config.toml
n_kv_head = 1
beta1 = 0.9
weight_decay = 0.39
grad_clip = 1.0
Each number is 128 + 24 x the weight over the matrix's rms, rounded and kept within 0 to 255. Layers, rows and columns count from 0. Numbers have three digits each.

# layer 6 MLP down (transposed), 1024x384, rms 0.0267, rows 956-972, columns 0-127
121107151160114075163186165131116129066109117116140126142130142115132112098141151110154117121142113147178114102152115146054135100108133107157102148143106104107106135107171128117097140097156134134087165108125117159102088112103115135196176161122112123104137193145117146115119126112120126173171132163106075125125132125122139141130102131100143113142143136140117100086156124120126150139135
087095129139105144139130129155104088101157177111132136136148143097133130136152115146100121147112139163100172108133155135116153126076168113126149112122122121147132147113087117144151146144160116109120116129119131123131148143117115114123086111115107143163172107142097127119118106179123097176123131161152148169108112104145121143158106143137089118132089081149137077106128164128144144123118
134117114165139140128089142166152100116112080125115107102094115127132153151110173149130152179126086073115086120095119152121114126123184134192151141151135100118142146135145148107083128150139160110118130160103138145112159146114127162118176153095113183148142148147085109119124109134109156117141155120124148100122115136144130099159133132128171147097117150138140084094149133129104150132113
140119059155166139136098127154105077158104153160108131128070142103105133123168153150142125156156100128104153160141131160126185092125179135137142148079141155113122097166093123165114174132129100113111160123129110116129134121107076151153107100091163146159100125124085146128156147099081144119137120138080104134119111140127154121152137140152093120092121141117103132150113101147110157125073
139142118134127125147114120147130144124134124175106116095107123148120166155157108114120133156107156157115127133101192125118110155134108160110102139124130092136131141141105144117096113146131150100147102137148120117103120133140108139103125129064108147117155128132149117101136128133102118147083125098149173147151150124109150135116092155133169133136162192105159146111144094120141143126112
130130124138108123150158121150131120106189122128141163119055113114158122141113149149108156088155147117107132146149121073151146189097143166127137137141116135165156105114115109148149130183137128130126116105153094163119132142151164089129135103111135097130162171150097126122132126146131131118148107127153092117148094137116094166153134099115103106116134125130175102156137107122083146122109
070098138112090099177128140109137105125138097135131137160134135169165115093174143123154089142155102143121132110125154084110130110112147136082135113121128151158105153109111151122107113153139142154184147142106109116119136143131091131123139122141097104100171168107107137109182096128113074104086153125149121107086165124147088172107157113086082124135178136113182146114130105127139111128134
114133090118112113146132153089135127121151129101173137119122139138120112122117125168169123122112150173127103109120113145114147144123023136120141156136139110096135157092121169115115147079117130132094126146174154137120145173162163147147138131137103135122116138140156143137120112135128093132108108124122086108084133138118134089162126126139143143132143121142137123112139157103102117162131
157119130082167131160140149108098123136115090154113124087153170121115162091162159103152137113121123139138132120168129136129110108114168142132119121127120128109076115092127115141123171108099122138108133116114128143146138157121135117156144149135165115115135130099126132114111133152131132187095081148119127083148135157107172125078142116111124107094107135142204110078156173153103109120099
091161084120109120132087163118120171164115116133112149120127126131087094102110177128146111110115134152136115136125141135159134130091098131080103122118107161078118130098144127110169113120096129143126107139114125083088124116123106116143108087141113136088127092113151098094148112158167136164068139167085154097128110128126136155084132105129160151151142067135109112129174167141101151102064
110133134088092137145099148117108150135129106117117104133119124157141158123098145147153106121122144104125139153162133108159131136095073123127146117122083126112103089112145130111143129134147129136136192105142095138175179111137110142130107103096135095135124146148157167151139148081096112094111139124145138090088134192111145138122115125135145111180167143110121102116102135106142074132143
151128115136065128140145115109132158146130110105131076160083128136130102117130100082120106124108151142135134118131156111139126139121107104114154136128088134094151131084151127136117177093116105152160157101142102101131163158131117166137115145128109093150154103145150128125147153116109144146051181067162134103096105098140153129118120119112139152127169085162117151107137127117131176137156
167099134129127109112158128169128099090107131089111116131116123144102137129121124153108174154116164115159145103086150173148179123136140152137128121126122179086162126162107144127112133112142123140096157109116079132115166134149096191102125121108157157145097112112142139129095111147090141130095131132114094171152126170133074130124107145122130154131169109112128164153123095123125119119110
087155147153112136128154131123141125119106136159128131140118122142120121116111137100117135159117123119125157128120126102114155139106097120164117106145149111117117129173117109162170095141105158140155127141144147124163129101087186150135133143164134065164100131136171119124135121115111138131135139146117143098132147110146138150163153120117116094114148157146146116135168124136145107116139
091113169130163131123150141112158134118088132126143128072123089070125118134131115104136189119147142140115089117134171136128123140099124113135132089129137116100159129121084141150115079146151147093158119145106101145135121146118085137140161150146146150097114149084147133155119111169147161154129133151090103166103118110150140122084142173108151178181142107101147144138193113109165087125130
119158143162109129137132118118127133120123110146127162063132136148099143078142112142103114120111148145184146145113116155159119178107163116071211148147093128121158157129135102113112104137069132129137179174114161139097108146109135110042127180146108153147090123103114117133134190155088093156136143120159068115084106139097100089102143145131150149119146125147118125094118103123160141133142
099125078105155116145142132120120092162104117094106146104136126135136147145140146126147137080128106145133152128129130106131112117093143136098098148162054092072105119114119128105157146121149147141134136122099176169083114140119106152106151148161095139121135136107106112141148101114142170116128073118125078122124099147143148132140156097146132109149111139123157101150147127114129132105133
# layer 6 MLP gate, 1024x384, rms 0.0361, rows 957-973, columns 0-127
121146174148139111165117170106119141121122131134139145145099145080153127116158103148141122099100152108180125111144145119141145124108109131128119144113086138157154151115098138140121104114094105168167111143127152133159103121125120118125132126133097120116119107121129154135125133134125104099158149157144112120100111107134101159082135123136074100101119122151102121139108142168123117158128
095139131121141150092139114045125144142111109134134130128108173123182141127122132133141134110083137109129072109152148138152097112123122145110123126103142114101143125112093118134113094166111070176109103127098146142130145109126118160118138143118109199120106112148128122118124095145163082078144096143166097113115084129152116061140172093154108122124136180117130151106189116099165129180151
113109154138162113196124151180153087164087105108115118124097133121074111183130110114136138141123102172086131149171128117161167126123104118146103151117114102125120146164138132115074129111174150145092136116124134108139099132140151088098172114092103140136121167144168111138101128092180083146121148097072128132117120119120100164145132102149143144119093153200108121155143126088139101112077
120115144197140088134083132102141132142146155102149126122107127119142126133145108144103117154178139123096165120124170115135132113146096142103120079157095146139151137111145131140114107149099105135135106129107161110101140136153093142138162112138115194129110144201097145141140170144114131151110108129160089129120171157120140068108113128127136127109131122106166143153106110148119165126107
150203123126147111127108175145163119153088121096130155104108128131098155152143099136121147141080098114130141096115155111131136096097135137140103094122127150142114155131110059147128131170137142110097127143159153122151152144158148110165153112160130119132097103118106136175146136129126121122152137104150096151089120121104094131131145123109091118122150133149076144085131147160106113162156
137111108148143097129112109103151115130120158133115120123146113100139142134107112106129122130111156131133173089161149107134144117141113105131121111131110142152118101162153114141126117074102106175143150142164086120119092144176106099141129155120113103122107161136152133137131142124100125140125138122085129126123107131125137146108114119134076130079100142150153165094130097122123072137110
160141154126129097125103123105106143121081140127109169158111173106173140138151119132144131054064139121138110119143090133105159117139135106107115133127112123150116121127137132132151114161141071168162130117109143153125088127111083154097119131169114147150115116096155152139085134150142154120124148180131147101055136089119121089121163103118147156099146166137111118102131103116111147141099
103120172170103121137153164138101099126131150131138152140081141162108144150111143101129125106107161136142104162116156142186080131137116075157131158111073108138138125147101092148164149143131165180094168143136097125117068142121104130133126128143076140108115122162110152127174134115129116095157181141127100113127116113118124072134165083125130124110111134137119133114077085100142101129133
124136133108124132157124116116146143138150112096108147191126132121102133151141094138120156140175158096165087191108116134164153074155116099180161115118097132153129181109129063124159120090087118095144129149132122189132116141126160102114146179143125110118160143096123125111111138112131140136132150157140090074122174140158126115119169103124128142094170065118073119078154122152124108181116
125113119112109085108169101140137114140167147168133124157121168144165133103116115121100117134146115113116121138161111149136140134156104131132104106170120109145163144135111074127143122131127099116145145116097072171140143058141145128088108141147128091138120128123123125144134142151098144145116142174138155114148154178098142138092105149162146151130101122149109132096129111116127112136132
143156129127157120101113146121136103173131108112155118111071101127104124173095132106138107121141140141109140122167139082129137108093112112077133136120120117160143175117101126095106097129105083135146146100092161134127137140108148149107154138116137093113176159162131103144157160129075120141174115144158163159109158088084110049138098133198128146131148111107091106133106093122124104103082
082123114125103138094098113097159129142094136127147110109122131098126167150101153108165150145136110113152149155095146164114126122164105143098125129141114131151118114100055154121130148105147116149122098107133116124145125152110105151146128134147116156159072146131168139158100141124112044132105148128126111167104118132169136122116109148133129102122148133130103113143120145096145105131122
182146094132168129127098119127098131132144138158124091103122143144128158117144067160149162125088150113123119137093143113110155087151117122113101112125134113133119145110191157116151078159094131160071094110133105142098131123150108112144137090121105151118058127120113106134134069113118129132126089165144124149144132122185109095118106077155137130129143131075121213143136124123150185118134
135138160133195137126181129149155104147093104167196104102097125133133140091071165081130170128122140113126078169114123123117109107128112092119104082082077154077157165126123131159111146119087137121113140096120144164096131114110146180150108103144131149137095109142135166116121119115144136161128133119124130101101128109152109141106108146116113138108167147108134120154167145142096123136138
128139137136130122162136100123143128156136158115153170153098111116107131097107127138116129122110154150099121132189140120101145126131122174152119107086106124158179126123076117114129112128124148146172120118138134128127141108150114131127107110111105145118153183145187144128119154150151066125088112108144094170114157140093104126121154100105156162121157112151130136147160169134118107148110
104113144119142110165132098110109138152134161097098131136089152113087113189112118132120121109114148094110140113125130129097166134147064140108133099092100119161107151144129113114093138142114151158134180146128141144116139102151137030160121169124144082154165116122100129144104117121111119111123160121128104103122132145114138135102105156141130158098120109131141104117110165158147175156147
138116098143111134144108154190115104102119087101096125166148111122129149150119169145125151116077104095151130133102140090123089152148104154164131116152110120156129133133141124149055128102139135136135155135114123176098123119141097081135143115108145153108150115085139109109118135147140129153135153163143113123090086111196120147092137127153079118112141119128104145126132117088129116134100
# layer 6 MLP up, 1024x384, rms 0.0336, rows 957-973, columns 0-127
078106100158133149122139147156089122110154168106113098156106133102162132100156128134097112146120141142154122086135118142108143142119136137079149112148114155185200147120132119138151097123115084121142113178102142153141157158082096162122123103124121144139126125155143093119142106140107142152123117155111132151124111117121114120103178130116106140129112088141129121131159130117138138119107
123139161135115142125127145110165150121121113144166121162135091154162117121138125123121134128151124099126127141112138130148137078161117123118120120135124088122103125140095118121103143170078165133112095111129152138129104123137140136178138162141095177168108135134126091155174127086112169161128150171140119121114120127121104092121116144112143152158115157100149115173177138093183118079138
120131146116107117195114124147112158142132122155082142159131109130159162112144159152164107130113147127109153172122164161159095122130124114158106125087120120122172107119151125091151102162125107082133135098124150105134112133105135139159129081098146165128069109118137127081170172122130169175120149137112079108114104140119167134136148101160146099150111116138107115121170119116114121132102
118195125124148122130133138110120138127139117107132108119143148120128127159162134108133111113093124154177144090120105126136113181180113169106115144154137160138095130113171138066152157139115108141122133176151111098138096139090131152130142153152116097124107091133086170134087125143111134140127154116152141146159137140120112112145148130133105150151111129134095101144082185098169124129112
108132105139164132144132086148133133135141132115121124116103169132122110129099133165157155150172141126127107113101151154090149164127128106128066112117097137149140180155131115097150121083110155137126100129125126112157139143136123142128118097095146131084151116136110113192129130094161134160167133105124115146115140139133121131101076139110120123158126113155132146161111101088155105142115
096171119096153128129104132133113116127145149116166137111157123156163100100118156162164125127133115136096118108145121153106138128128126156133107137082125101113140151103128183166150152136142137138097146164163108146106105132184146169127154135117116128149096102125157169115134128109137124122088125112113132098130156156170097157124152114149086119118118159123139145112096110175124148132130
082099130173098118132153128167090150149127124108096119082116142167134128149072145144126112137163096183146156088115152142177116119120126132126158132138149089101106147129121134098107154168118114127134134155141127130162143142173117078121129137152093131121099122131110144123138117075108124085128183111146131185147121112112176113106133089111112154166167148132072101187162146172164159120127
121109152164133126116118140093159156133102119114143148117140105125107102088113149176140114098192139163126158092102120119130125118108130123120124141120107138167108102180173086117097110144094126104128154170156136098155125087108111102128153156133159112122136176165103153126126081103095145096129128165114115149130135123161166180131122137150141120111140148121165158123092129182155137102123
125144174132135140109163156120103166159132158105115134178153124115123116103171126131114143115121101119111096152141106140124097128165124149131070137136140170118104135192169129122104155140119128123095145118096091144118155085151112149135138116109107150152141076151093151132112105114172060109111121104100124140177094127146150124083108148084119157111150128152109126058098185130085168135126
108152146162120111138114121162085103151063123113143143128148123114122135132083104153136141107129140086162141084140160147150135130146121142194129134097126094094153123118125129162138127135139160117160112110125136099148059144105139104150151109129104137134111123113130184108075091136150129139115147121124143155141139149138132151096127113113120134109150192081142154161126118096127111159123
160119116097137145149142139139132138100089134112080108161163052122136133105120097125180119105146138162120127128130111144158143125112140118173088141113080110121125140145095163132098123150114122141148111081167164123143190139133127169147106146115111100133159105126138097109136148117103119139152153097126117135157156119085144116163122074104109119153165133120127144138125111144079124117128
142139105125129083084161162145096119165161167151125142118155158155108096116124144121164131104093143087105141097143069144144131112145119122154140143117134094135141113146131112129136118111145151097078133138166100121101121133135120147074105122144153181149139162120113082111139127160148141095134156135115144123115154123103137145172125142145092148140159141126101145096157104121167143151141
122129121115108137120168114124128104089149130119126131141116124194091126132129121105145165109124110122110132096120157120155116127120127146102144128133153126156076159117118086104161116133147157115171144133115133112115129093149136151116164111113131137081153103139109120162131094115133169123125106129152149122094146126143133108151117130131124102115138109144140148140122148184099099121131
112112138121128136144137138142108142110146123101125146172114139126119124142145081150127158132134143135125121145134142114136120129119147150086129147147105115122096129121105113092119181151134105128132192107123154143114144121153129094148137119142152112132128130152133157097158132086126182097168089119086057131122139160128103133130123129105134162174140101150080127139131113125116112119107
159178091126102145126124109088075106157117140135098093095097124100149124108145139171161129132118155104115112097111097111091134113132132143154149118094161152080113101165138104098167138153126102112075108156124124115155130128143126140136121124108138127079165131143175127087127086149155184117115127079145136145151156113147058138148121085097142175142099121117117122156141111105164164166104
159126096114090111148130139135113157132109124122138144088132097121083111143164120136128117122156118126143144155149095105146133148125126145118096125112143142135124135095102125140126161129178126098101136128095167123114134116148155152111136161105112110129130144120118100099130117116123115137134083147115108156122141124163096115126133135090136130120123119147137138163146094162156103149159
117128125100107128155155138133098132123114106113135158115122140118127150149119094093184111140108147091125133118153098135116132106118145120122154104156147145097129108119139147111141142144104113135082145136105130114108144145137125137133132110116114110095138168129130159135150147093123155080109124114100105105107104175148144112139118121107159132108133159143120132168109155110111126065140